From a checkpoint of a small transformer trained on Wikipedia.
Size: 8 layers, width 128, 2 heads of 64, vocabulary 4096.
Each number is 128 + 24 x the weight over its row's rms, rounded and kept within 0 to 255. Layers, rows and columns count from 0. Numbers have three digits each. The size before them is the row's rms in percent of the matrix's.

# k: layer 5 attention key, 128x128, rms 0.0631, rows 67-113, columns 64-127
# q: layer 5 attention query, 128x128, rms 0.0643, rows 68-113, columns 64-127
k67 088:155104099072114108148097071126160167122168126111083147138105117156121102129114124102099117169132143075107139093106142133131143128133105134100102155139138125101162095153125114132152118160172142
q68 097:142128166132138090128079141159149119108132130163097119171143150105106119141138151157191101074138083123139149116143155127157094151093163132118148109150168111127058170140158113178137123118082153
k68 085:116130166159138127136114159146071098145080147133111110148158138132117142142171108138138177101139117142133105188159097131139142167126147130160105126180093143153132163124167123135129100130127093
q69 084:131152131117140110119126122077128143119124108148162133107096098109090102078144106113129112134154124141125103109144145081088132119100067117115084119109179152121137138112106128129117143120170160
k69 097:174086080092113112109105074103155134138185095092113133101086115142177119142144091124134095172096116116145118104080113120144132144150118135116131124161157121107134127110125113135143119140168157
q70 121:170124076122119102127116123130107165155123140114152110095133103132145113145133125163081097149104141163095131139103112120111140093129176166112084124157106147175167115101154130123100161130121165
k70 119:124088102145117124135149155147138120124125136098154129111107101126152131146138129141155106085144143180178095135150129095147200145108132140140119126192103122126133130160138112159130105142139152
q71 084:103118163126142096127059117153164097162127129155114111148118169154133182143121132143133112098143086108160153125149144131165122129102157124169155085165152126145045154142162088164135087121080163
k71 075:137114136152143122113099134124115147098077123133126118125166099155164102155145103135073153114077110142178144201124164115109116167144093160102131099154119094122141145124158115103121127118094153
q72 099:096124140112152081131129112085127165145147101130133097108139115134110119113104118123111129107164131112144143114156094073129140096107114120123113134121181087153164171164122118180131153110160142
k72 094:163130108086129137116128071127195111154177095087113155104121106132150104112098087117147126177128158151143114117117104120130157130130108116115108148152146133102113148112090097134144152145167149
q73 085:105116138145138109109141131175116123173104159112129118127150131154146173150113152164124136113115115074126144155138115145161126164156170151139147103170134128159109121145182097152135125166070116
k73 071:118129131168143144111140174146057132089112107123137152108137041156157122148163162158105122146113135122142131134144131160150079161151121096124132114131089135120148129150159145095110105157089095
q74 108:126158104106133170122100113139124080129136112103116160086107105075102112150150115086153186113119144147119101140119154092121105133155080128149082139079147085059144133123110160099147122107161139
k74 119:136088109098123139111123159106092097140147134149134136099148178152140132126096126111116147128154128111122139165096189153098141137166153118148154140053169129127094149134135115090113143107136131
q75 089:132120090139133078171125143137156150115140121116160136137201128172124107134093154140138109139141142091136143130151128135164171158109114085148126158153117108130086137174129082168121123134113142
k75 112:126143132098119140119133144150161100129151106108129125102132070112119092109159092130113126145101153119161068072086068137103167135122109146084075167147113184141122124141104165135103153132129120
q76 093:173163107123088190107141127104155088133134145130126149135108122087143124158121093127129168106111150179135124136067154188126133139156110146127114135107083115106145130108103141095148145117144095
k76 111:151130171175159149139118174118080130116075164142141133140129113118150139157151149141106166103152108125139161171122149129111083137133140127158128106110087109144132112140139145130145117106077128
q77 086:107088146125142059128118114110138185161117098124117102131145140135088106139120146135126132123151099105112161123159116103137139091102108135122141098134183126147094116144152074134122124118129136
k77 095:108112106088104106106112092127178113174187098118124117137143154149154123115115106109149117131107161115159113096100098105148170146141136103123122186146157134108135161084095132127121149139151104
q78 098:130165159093139108132102152139129150123124099165137132118142146160126163099112153109129123146147110118113155138118100081121127111142137090104092143080160121193141177088118114077124107125158155
k78 084:123126139079111099146131076122207191138102175091113132134097114134119127135130089093097105142144099131117157135152179124133164107093115142116103127139124109106121126134121119118178096123147151
q79 092:150135124151121185094120115122139083150138131153126160170094123120103144133121082113123140137140154180116123154130145114135138091134126122102139108108124118104099111117102157120147163146166122
k79 096:109161160152169169164109148135097111116099195093160120083182108096134126139135157128103155130135117148107135164085148121113096187157108159134151103162126118135142109158155129104160112149135133
q80 104:127143097138121160098184174128125160130122111114162131059163107110124133098134160133160119173112127157122119128091120176119141134166115123151126182092145131117172148141106114115128124148177135
k80 124:147078132089088124087133106136142139134109126098106117164131120132087086154100105099126125165142131097129125094165128135093148094103138109089105174090121105138134143121086127102115151097097114
q81 097:128149124093116113108108111108132172163085104130122116134112140091116149116162156131107146165133143099110152130107145140140139112127129120057133133130111067123125123152158110129186105126110113
k81 150:152115162076087093106131108121170119158135100109110120153127148132104116114073085073142106126137126132135098098150123126111178113116153132118101173116141150145143130116117121133102148108130128
q82 112:160152102144161120149111096112120166154138157123115068141181119134160079131131103153088116091106124156120164181093146139099115140114099129099119114183122137130173158146139127143117133164106110
k82 112:139114172175158130139110150145161132162182138119124120119106128114122148099170116108157104106112137082146135116138113149079154129132158116161133170137122130175073124147119133095121135116142197
q83 088:142131122113163118157072149129131120163126127166111098114163120144168116157139155123116141092146115156090114108155157137097124141117137175139098149135122116156126189122157137173161072105148132
k83 203:151113133080086102131134122131138141134115068148088118156130162092097121087111101086146119118154139116122115098139116115085167094110150111100105154131115160136125134122110127135082141114116126
q84 091:146109167142129164124112092132155119150156095122152115132136131119117147092133129139158135118140157138114105130107146143106105133179154104105137139153122137122060172137106116179167183095124160
k84 090:194120138160133123142110121115129119136084111145124157126129098115111139142107088075109115083130126115128112165106138139094128142105122152116101124131098148094166139124122141114096111086164130
q85 108:141132099115129128177099178124139121085155101172128147122128088160121118149133131112117109095138140148142153118132148125157093142096062154148080135106102149124116141096137158111152135109144155
k85 115:113062181128107109109173134126131131146108151132152148099145147126144090078131137161152132121117118121145081180085147154123136124129091139128120090132136142168063131133137152136102096144098114
q86 105:115111114178144125124110118116120135131080163112124159108154124097110119100165117155116105112130123133116153188157133149132128123107094150074124136124120145138135121146111086172101155177111134
k86 115:100109084167166117136095143122156091137114155153145129117171108113160159166116160145143104168110111156151143156150111104118109161135114141118149111119151121156100124121112102112140118137102135
q87 114:157153163109105105158110117184114140118094156133111133116166132118102100120130111129142182119064119172135130159136107155084107155130145136053113100135121082140144162139167141135122131140095079
k87 105:095158130141147172147103141096175115106154149117135142128141144170147184139111103104099113164124100102114150119123148147115105064124134112161098135145115145117114132149117123109151126164136154
q88 106:119126172108146064136141124114134162123087169115109082086152108186138118170089167143106117134145150173114147136157115133145129149138089167154137143150131105135149125109179100150115096131104132
k88 099:104133111153154102126136158124110164143142117142139159149136132151171084103143100134126143111097114164152159166117137131134203117147156097104131147146139161116159115118110103136128097139130116
q89 097:144123076153140198157144114100128127088137122167115106144104122090116166118084119125138153107119125135122133135117150106116093137169169096136123132147145137098149136167044144096162150150097124
k89 095:155139152148105122145157155127126116105098155121113159120117117131101148134126134108115135112126197095077105103122130111119087143162100130122111162117107109156168145141138165143150160085133098
q90 106:128142152137115195124195122160167135098106121151109141156111140173130189125090113122121151114146108109133132150145114118159137106157134111141142136097120141089121136107060141105101128147153136
k90 107:124139137103109101131153136161099101109132134133125143115112145113118125133123148140102131134120133089141112092125120155117097134117116131130083175099095100142160124136121140163117154083080066
q91 092:139172141134120135163143146176146154133125193141130132120141104168148160101120150091100136125118162194143142123126112147125177113141151132165079142091125121161138144089118145108089126093109129
k91 094:127120126118150141120181155130138083069143144125140138126067085109131130118093131146093130167102066076121117145149158169110108097125153108099102151098130131151119089147098159142131119137113129
q92 098:105145099119132096133157105133138108139164130081159143114117132105141142143103128140118087106139119146121094102141135136084160128173153124120139142174124162102150150131150157165134130143092093
k92 093:126168157112081162120140152116134130142125073110102118158107120118111147120157131086112136086127157109142136047141107122138151151116132144118150111133136086158153103117125157117097125139117126
q93 102:141130142158145092124082143152151151170116130189134140131159133126134137207103149116097122146116111116157141109154146145129179132085139140184113130135149101151160160144154121125132127078127155
k93 099:135117109143127098144158117122171089112120108150119115119178082094154104108109122141116126110157103132126126144151078111162143128096143136086116131145150141125099145138106113165143114179141175
q94 103:126122160133114101093158127142166147182096119163110111107124142158142152128096123121131143146117094071126121134116151079187102115095128133123209134150102077129108133120111118157140134158194132
k94 105:134165139127132071124108137143069079116126081149127118141121112116119112144093139146105119077128131143151074168141131142139126132130118104125119130156135172102163134097104110131154147132107083
q95 107:117139150141126136125109114135151165122121107145085117078152128179143170142112127108120118122123109147150121107160072113117145108123163130175097109084131138153164165117092114079142116118153174
k95 108:157100109092104130112167148175114090108125177131154130099124137108108091124099140146133094136103101100135103137126174148127123086111117155086121132118139110122118111168105150198122134135114094
q96 104:143138123134113152093164142129132117117127138118112174144146159111118127120128116125147160141146187141138132145091087175130099117153103142142178175158075124104152072164154150124166130134122102
k96 117:127138109110114120117143115132106194129134101148103137117096140170098126131117127112122135169125123099131156067114101125130106092117124135118106122118130125114172100117106141113070196100140118
q97 080:141148167130108122136161103138108147104111116154114128125137137146067119111139164150144176147136106142161073094130084183145111102151171092152163113149153123139136127155104133140099161106130157
k97 080:106103124179141115123124120131115093119105160128139119109117109061150150115133114131141121079118088166131122178164141113151136182085108094112168143133128134139088166137141150144140076133089104
q98 075:156143156118129108130108101166168122157093131133111102144153136129132153154149135165163094106110074105165115109129134116144132135085184145138149114131160132168116176153147113162113137091075163
k98 087:119157158159142144132160164111135111149111165134124133131137127105159171121128119145124156077146108194128120194168145111144147139143117148132169137139114128147101162118142105122181120137100108
q99 102:104090119170132140143180103084103132106148126060179190155101115136122126102158084133085156168135148100132136115106125149103102114148092139078137124093106161113163078132124108114117129145129089
k99 086:091075152076128117102101162144118113163151139145136126108121151143101094122142146149179067121133160115162125099121124137150153138105130127145140117104125133163077151117115160173097109151147142
q100 093:149173154112083137138148107141148141095120116139105118140108142124094110060116123118127143140155120143158094086122100126078159088127136122123115152093137185126155175126136141108132141148144155
k100 103:152107091116131132121095097114101170106148095081113140128115143123135114169108145117130144189085119133112138116063120112128105126148096132121129102087146086075161124121142137132095145117187126
q101 113:144131128169130167122174123069117127114146120111163164136082106135124124089149083119089149173117174136103139099103115146110142099179086123099107131079094166094151068123126119073122134139160088
k101 082:106125135086128128140089128084120129143142145141153140136134127113084044110151126134168098125144159139140115112093106091133117129122103144138157111098139140134119120092109134157118143102132124
q102 093:102116127159122118109125128081114140121141129128112155151081144132142113116151094087150109148074127147126125132117111142164142107110099139106119143093092152115099073071107150109140123094134118
k102 105:142159154154132132137112116132073131134081182106129122162117143095102105112091131119122117100160129154182141107140103164081103137117126156111173074167094142126111096130133115125113114136120130
q103 104:133167159091110088120109116153127139107116116175116118148132138129091156089099117116137121155177094113114121086169087119078148093116145128113122124100139153172127146138111113121079138107122143
k103 103:147116110090092138109146071101160144138154110114112158141092119113136131138099125103121141165109117125129144096080098150146094122141099138093120153085152112100145122112102137137069145149162126
q104 102:141135093153135139116132117048148112140162160101161126152080111113128133103150071116135126118089118174132137119111150149131129110139085114150105154118095174096103133109129069127105144125141119
k104 095:143147178159166101139149184130119115130133170116136096165112177094124099100136115150166121059182161136151092152133137117134173139104153147119151106136141115147108095106117123138144128099130123
q105 098:146113180109127084153100117150130157141134126151102102156129132150093133086091143112147114118182116097153155103168097104129133137094149122149135130114150143163098176140138105164111163131103156
k105 109:161122085097115116101130097107166151116174093110122134108094114132123119095104123090137130168110138160139104122080105133143139119130134128046110156109140154096134145122090119121095133125154107
q106 114:115153125115153175126133159156102138126136081120145133090162149109110160159150139128159168116133185102119127154137160115105120137191129097138146123144111049083149128119107148109185094151133103
k106 099:119075085108125150120089143132118109118105155117150188076170109129136122140117132123083130139137114110153128140116150123130122137144070160125117120148114113128146174142160095109150128125153145
q107 094:090133173103121049092108112138120128146127146128123095108153145161110147135146130100131132103159081103118120136163106118144157110107092118138113143116163137126123164132162097181138129133108134
k107 079:171115114076120086096085126104170149126152100109108120169096159129151141101104104120132110127131151106129134116153139154138157122109135139128128152127180143117116102079103125131134110151119135
q108 098:134107090150134165108129126118124123163125160101145121137157145096176112146154133172140116146081127139154155172108127163141103179108154153145161093175075102134119110148149123126170121165094126
k108 075:162149129144167150133118170164081105124102121133152115102151098112156102113127134137136117116091125143159093103113129122130112196144121145149128100138126150152124110162136176144127131109130136
q109 098:115135162126138091156113123104160158122117100162148084119127111164106118101103139100094143134186130110103140069141120094121119097113081126150110136111139166140118133137135139179119143104196124
k109 081:152151126129090074129111088086145134146147131095108066142084118121131127113110079109116135111142133176124106145159133135120144121112144134132124122114154125102152136062101115145105110105133141
q110 092:100132151165111147140166097098149119127135099117119095123104133171139151102162078118113152084114106139160148125088110102166106122116123131133102085146132155120122116105106167109117151156145099
k110 093:141136154171189163146135182157084098093142176159137115092128163102165116133141149149142126118122122139132136157142134164135111146128150155124158090131143069136091104128119163134119137126093084
q111 092:115137106164127174135171135122142100129142124099126138109091106093166175154130130145134126139102112157137123117125169151149147130138161151137123106138118125126142119129111135113137136165114097
k111 087:091146128131151166158138168180066131109109126147162137133163104114135122113158178153149151117134113134125099111141102130133121132121139119135131140141103102166126123149126165137127109131091094
q112 100:154135142128090112104149127110175122148131134157117143149079144139105102119087129107098138182158125104119126083167135184105123147114113126126115152098135150140087145097135096119102099154148130
k112 077:133157146098105111133139102100164143124132115099143082186088152142116116162097098096117151075164132131160101166075165133117104106125136130129105126136121107107137145089075137116123127104102130
q113 114:134128151091112082117112127120126177127110123129103119153148152138096133098095146090129107134156131103124118092159102102112151096091115121119118132108158153139136138130159122139112130120116129
k113 080:162107110144104094106096083082176135134139146109137116147098120129130140143132100102132136126100120109115155156145155129121125114088105145108159128128147143081139140095092083132131129112151151